Each number is 128 + 24 x the weight over its row's rms, rounded and kept within 0 to 255. Layers, rows and columns count from 0. The size above them is the row's rms in percent of the matrix's.

# layer 11 attention query, 128x128, rms 0.0692, rows 0-16,64-79, columns 64-127
size [160 157 154 171 120 156 128  72  49 167  81 273  70  77  93 102  94  42  35  52  61  83  83  94 128  95 169  83 157 105  93  86  87]
[[121  92  84 113 137 111 127 133 131 180 133 146 134 140 112 127 133 105 156 155 135 145 112  84 108 158 141  90  86 111 142 106 158 114 127 130  95 175 172 114 123 138 121  98 133 137 137 137 117 118 133 131  73 151 131 124 136 117 156 127 110 162  80 141]
 [147 109 120 143 143 121 118 109 125 122  84  71 153 122  87 157 152 120 139 131 128 121 138 127 159 103 162 113  87 168 152 120 116 163 104 151  58 138 174 135 124 121 157 133 115 128 192 122 108 106 126 118 179  81  81 110 145 145 151 123  98 128 141  69]
 [143 153 177 126 141 140 133 136 109  73  97 102 135 132 108 160 115 137  71  86  95 117 111 152 135  95  93 133 159 160 121 130 105 106  94 123 147  78 110  88 136 110 143 169 140 129 117 129 148 143 145 110 186 116 115 156 121 131  95 142 162 137 176 136]
 [119 145 113 111 119 135 117 133 149 129 121 182 112 135 167 101 115 121 137 133 110 165 126 128 110 161  81  99 164 113 109 125 136  97 114 107 180 104 134 126 113 100 104 133 122 117  90 119 119 133 156 108  61 138 191 141 111 133 117 138 144 147 108 164]
 [131 121  85 115 112  85 143 123 146 162 164 138 107 132 157  94 143 148 196 139 158 113 140 121 133 157 147 126 113  90 162 143 131 168 153 143 119 142 131 158 132 152 116  84  90 122 156 108 132  94 113 123  83 140 137 102 128 144 157 126  85 126  98 118]
 [140  92 136 152 141 124 144 127 129 133 118  81 131 122  96 137 126 152 144 135 138  86 158 126 156  90 173 161 100 134 124 139 122 165 170 132  93 147 128 133 155 135 143 119 122 130 175 136 143 117  82 151 156 122  77 101 148 130 130 124 111  96 127  99]
 [123 140 125 106 129 174 106 117 132 157 128 147 151 151 134 147 128 110  86 133  95 173  97 123 112 148  83 104 138 163 108 128 137  94  68 132 180 120 115  98 111 130 128 158 157 146  75 143 131 180 151 140 125 110 169 170 126 125 113 136 154 143 123 151]
 [ 89 134 105 138 121  88 136  99 108 148 191 140 110 118 127  96 145 151 191  97 179 111 169 132 127 166 141 135 131 136 183 103  82 148 177 127 107 134 163 136 130 172 135  80  89 108 166 108 161 108 108 125  94 112 143 146  97 132 148 122  85 145 125 112]
 [108 122 133 155 130 150 109 130 146 120  82 109 152 135 108 153  75  97  89 113 134 154  98 119 176  84 118 119 144 138  78 122 168 124 130 113 148 140  79  94 140  72 154 161 171 128 117 140 127 121 136 154 149 121 121 119 151 119 126 110 181 100 153 111]
 [143 150 148 105 136 166  99 135 117 121 102 138 142 136 131 134 118 113 100 101  72 150  88 140 103 141  88 123 147 138 106 118 129  65  84 103 163 113 106 109 105 104 116 139 151 145  73 123 128 151 160 124 131 129 141 159 118 122 113 125 174 147 137 162]
 [ 91 127 158 107 149 165 144 150 121  97 106 162 116 134 142 136 123  97 128  85 121 123  95 139 157 106 119 141 140 124 104 120 107  92 133  92 178 136 111  77 121 120 132 127 140 142  94 112 176 134 134 133 131 115 141 124 102  86 108 171 165 139 152 113]
 [136  94 106 142 110 113 148 127 142 118 139  92 129 121 118 129 137 133 150 160 164 115 144 121 159  94 167 122 112 112 131 142 126 184 165 143  73 158 129 140 142 137 150 126 109 122 170 143 124 115 112 141 152 111  89  93 138 137 147 114  96  95 124  97]
 [ 99  99 129 149 171 130 148 124  80 124  97  97 133 111 175 166 136 127 158 137 140 139 122 129 162  83 195 133 137 198 130  97 125 109 100 129  89 149 145 161 153 121  98 115 121  87 109 134 101 139 109 121 123 111 100 105 179 133  92 120 124 121 118 120]
 [ 83 101  95 156 133 144 183 149 112 157 108 124 139 171 114 127 106 110 146 122 101 147 134 136 151  96 138 144 135 160 132 157 140 112 123 103 154 149 181 120 163  93 126 140 146 143 126 127 193 179 143 119 129  82 150  68 149 131  86 135 159 106 114 111]
 [123 103 148 112 130 135 132 102 111 111 160 120 111 103  99 171  62 107 152 125 129 122 116 120 142  63 148 120 166 148  86 110 139 114 148 116  96 128 100 106 139 159 133 129 158 159 129 102 165  93 152 145 151 105 114 135 107  85 110 164 105 121 124 140]
 [155 109 129 155  97 159 110 125 118 151 114 116 147 108 116 125 103  82 120 122 122 114  98  83 111 105 169 157 160 131 100  83 145 109 132 136 111 137 124 127 125  96 121 119 117  91 125 115  89 178 143 145 170 113 132 146 220 133 154 139 136 147 158 129]
 [136 147 154 157 151 132  99  87 150  92 138 150 124 153 151 106 124 129 149 189 146 133 134 115 101 150 168 102 133 165 108 135 111 140 109 103 133 120 142 128 127  85 105 174 135 121 107 144 148 135 147 148 161  95  80 153 107 119 125 139 162 116 114 154]
 [107 114 176 155 143 129 112 178 118 132 122 126 164 106 133 100 109 143  96 136 107 142 133 132  96 186 147 118  90 113  95 120 119 160 124 143 103 157  97 128 116 151 134 122 112 116 122 132  91 103 151 171 147 152 112 122 127 146 131 128 118 101  97 193]
 [112 114 101  87 158 139 136 113 140 119 151 109 106 100 135 120 153 120 101 104  81 124 163 159 131 103  87 100 132 147 135 145 123 138 134  95 106 137 138 110 101  95 149 145 137 134 169  96 159 171 113 124 179 136  77 141 139 110 138 132 135 117 131  84]
 [157 128  79  87 139 129 140 132 102 116 125 121 104 127 111 177 170 123 136  72 129 136 128 118 138  82  98 160 162 146 157 120  99 103 120  98 132 117 121  98  85 166 103 162 148 138  97 114 123 138 116 111 134  93 128 141 138 124 109 119 125 163 145  89]
 [103 168 153 111 152 137 118 121 120 126 106 127 137 152 127 106 135 160 154 138 139 117 115 106  78 210 102 128 133  94 126 136 110 135 124 136 138 126 148 165 154 113 118 149 134 126 121 131  89  84 104  98 103 128 186 145 102 149 119 133 105 163 123 177]
 [ 93 112 104 132 109 144  99 125 151 129 132 109 159 136 142 104 106 130 145 162 127 107 161 151 140 145 162  89 122 106 133 195 155 168 156 136 139 167  95 178 149 108 142  86  95 122 132 122 133 108 144 131 135 126 106 106 124 142 156 131  77  82  90 127]
 [119  77 106 169  94 125 137 139 122 161 127  92 135 142 136 145 104 104 126 133 125 117 156  99 191  66 134 131 124 147 110 138 159 128 148 141 123 167 109 117 154 156 164  88 108 151 159 143 150 136 117 130 157 114  79 109 137 131 156 132 101  99 104  99]
 [149 161 133 111 116 118 127  88 135 103 143 139  68 126 119 121 181 186 148 133 170 112 105 126 121 135 112 118 126 129 142 122 105 152 127 147 114 100 136 170  84 133 114 121 149 148 123 105 108 130 106 115 110 157 152 131 139 123 126 122 124 197 116 108]
 [125 117 115 141 105 121 117 127 128 118 122 120 126 141 130 129 145 142 157 134 161  99 103 139 148 102 141 136 134 106 121 169 150 162 158 151 121 120  86 167 130 125 154 103 101 135 161 129 121  98 116 136 130 136 113 119 117 145 161 139  90 123  93 107]
 [104 105 130 122 135 126 124 139 121 165 127 132 165 131 130 102  90  72  94 108  89 128 155  83 117 130 133 132 100 170 104  89 138  98  95 101 138 152 143 114 128 129 138 134 146 109 124 131 164 158 140 113 112 108 137 147 126 132 127 113 149 141 135 145]
 [152 155 153  99 152 161 142 115 110 101 128 152 120 105 134 152 139 119 100 103 114 154 111 132  94 159  98 113 138 136 127  84 104  83 107 101 136 122 141  88 123 126 103 157 175 139  87 120 129 149 149 113 118 133 135 154 136 119 100 128 159 152 162 153]
 [146 150 151 160 116 119 115 100  99 111 129 134 129 133 171 165 114 133 127 108 101 113 111 125 153 153  73 100 160 125 153 113  81 133 147 103 148 125 130  95 114 109 104 116 172 120 113 114 129 151 161 130 153 103 127 169  91  99 190 126 135 167 162 165]
 [ 99 119 102 177 151  89 136 134 106 144 144  84 137 129 111 118 107 107 148 151 148  96 142 112 136 106 163 124 103 122 169 164 103 145 153 138  82 172 121 146 159 147 120 100 103 123 164 103 164 125 124 143 159 125  96  88 120 125 167  99  72 125 140 134]
 [112  84 137 142 163  86 136 149  97 159 138 129 146 137 127 130 101 116 113  80 101 113 166 103 142 107 155 125 126 143 146  65 107 119 114 140 127 144 159 126 131 120 121 140 119 102 131 130 141 136 120 126 104 140 161 126 146 100 123 143 148 125 135 138]
 [ 99 131 107 130 135 132 137 131 152 168 135 131 116 146 183 128 122 120 113 163 143 143 152  96 135 196 126  79 111 130 147  92  79 139 116 119  99 168 174 126 117 122 132 128 139 146 144 144 159 124 172 118 142 138 115 117 184 114 128 111 109 114 172 118]
 [140 116  98 117 115 113 109 133 147 155 179 113 137  91 120  84 131  95 131 114 151 141 145 104  97  72 145 132 124 137  76 144 137 115 131 131 116 121 110 126 141 141 117 126 132  98 151 128 176 109 126 153 186 137 114 128 128 137 104 167 142 165  90 104]
 [123 133 131 122 140  86  97 113 138 141 153 122 120  90 132  72 115 137  86 179 111 179 134 128 148  80 110 157 149 120 151 124 170 133 161 153 135 131 135 106 148 103 147 121 133 124 167 160 139 127  98 159 134  98 125 126 132 129 133  95 126 116 126  84]]
# layer 11 attention key, 64x128, rms 0.0663, rows 0-15, columns 64-127
size [150 120  96 153 128  94  75 134 226  79 255  55  86  82  84  85]
[[127 165 148 131 163 126 138 136 120 139 135 143 130  97 117 123 116 128  97  91  84 117 109 100 115 160  81 131 144 129  92  94 109 103  93  98 164 110 140  77 151 108 137 161 153 136 104 124 155 109 166 141 132 109 122 157 125 130 128 168 136 153 163 156]
 [127 131 161 174 101 159 119 160  95 141 106 140 151  89 127 163  84 117 139 132  66 146 109 130 116 157 143  91 117 122 115 114 140 129 101 110 167 128 136  93  70  97 135 148 152 104 132 132 130 120 166 162 120 127 133 165 153 155 110 128 123 135 126 141]
 [139  95 159 137 133 140 167  91 147 156 159 124 120 156 153 117 126 175 123 135 174  98  95 126 153 105 118 156 153 144  78 133 117  92 156 134 117 130 116 112 150  79 148 108 138 141 100 120 136 123 108 168 168 115 138 123 120 108 125 147 116 121 135  98]
 [150 163 169 105 188 119 134 109  97 137 134 146  95 102 113 133 106 113 120  98  75 112 109 117 100 127  95 126 142 131 136 124  93 110 112  87 158 116 130  79 150 118 121 121 138 132  98 118 162 111 144 125 149 156 114 157 103 115 108 141 146 172 138 156]
 [102 124 109 126  76 129 124 163 120 102 125  96 148 119 160 124 138 148 122 184 175 175 160 142 140 136 170 124 108 135 142 108 153 160 129 145 107 161 151 154 122 136 113 138 103 126 135 145  92 179 143 134 118  96 115  77 163 161 142 100 143  86 120 155]
 [146  86 109 121 110 114 126 140 130 127 147 102 143 114 146 104 130 130 145 133 142 130 154  98 142 167 154 100  97 110 137 137 161 142 136 182  94 146 130 163 136 106 150 140 103  89 158 149  98 135 124 123 141 127 103  94 145 115 151 124 131  84 106 108]
 [130 139 164 142 126 170 108  98 138 130 120 156  96 145 108 108 142 158 106 113 113 144 142 115 137 157 137  99 156 136 138  84 134 120 134 134 103 118 118  23 171 132 133 128 123 143  98 151 134 142 135 129 142 133 131 145 118 151 108 121 169 130 144 165]
 [135 130 103  98  88 142 109 133 151 107 137 109 145 105 169  96 126 132  95 172 137 161 145 100 128 154 180 122 115 112 130 134 145 172 150 157 100 175 135 146 154 112 112 128 118 119 144 154 107 146 152 119 140 113  68  69 152 161 131 120 132  90 111 115]
 [125 160 179 158 170 139 134 112 100 143 123 165 119 139 105 144 123 133 127  86  98 100 109 152 131 115  88 145 155 145 120 122 101 100 128  97 167  87 130 100 108 122 139 134 155 140 103  98 168 142 126 133 122 152 173 169 109 124 102 137 129 170 173 137]
 [112 107 149 161 159 126 142 119 119 165 141 133  95 165 113 136 149 148 164 104 148  79 129 147 139 127  91 124 123 144 132 116 100  83 117 127 117  88 120 108 108 153 127 147 143 141 137 120 138 130  72 137 126 137 210 158  88  99 131 105  98 142 160 130]
 [121 112  94 129  82 116 119 142 131 122 133  87 129 139 148 111 141 128 160 164 169 132 151 124 156 118 154 135 101 116 146 144 142 170 135 171  82 148 136 182 131 128 151 129 102 101 169 146 110 127  98 121 138 126 114  89 138 139 145 115 102  97 112  86]
 [164 168 136 103 141 140 124 130 129 164 114 154 133  79 118 122 100 107 126 114  75 145  92 102 117 152 120 123 141 157 146 111 155 122  67  91 144 134 119  94 132 112 113 127 153 100 126 130 172 115 171 132 120 154 120 180 141 108 121 140 126 120 152 131]
 [104 121 101 129 106 112 133 134 102 151 122  96 113 130 118 102 152 109 195 104 120 112 111 155 128 126  75 110 113 138 119 125 141 107 160 133 143 127 118 127 112 180 173 159 116 136 124 108 161  92  93 105 100 164 138 121  88 163 135 154 123 136 120 107]
 [144 171 138 141 110  93 130 185 112 142 112 137 100 166 113  94 111  97 114 134 123 124 117 129 127 139 129  79 196 151 144 114 177 148 153 119 134  85 110 132 167  81 141 101 140 122 150 107 113  93 103 128 166 172 143 141 114 163 144  92 122  91 100 128]
 [107 162 115 109 100 135 104 117 137 153 111 127 162 153  89 136 177 149 140 145 124 106 139 127 167  94 131 186 110 141 142 139 136 142 155 143 141 180 122 112 136 118  92 139 132 132 119 152 125 140 120 124 125 110 134  65  99  82 127  65 160 126 119 137]
 [136 148 138  86 156  97 171 139 158 122 149  91 157 170 103 144 155 151  86 126 153 175 157 164  94 142 173 118  88 153 141 118 119 130 109 166  84 162 117 112 137 194 119 111 141 136 128 102 144  54 108 105 121  97 104 103 134 138 138  81 111 114 118 127]]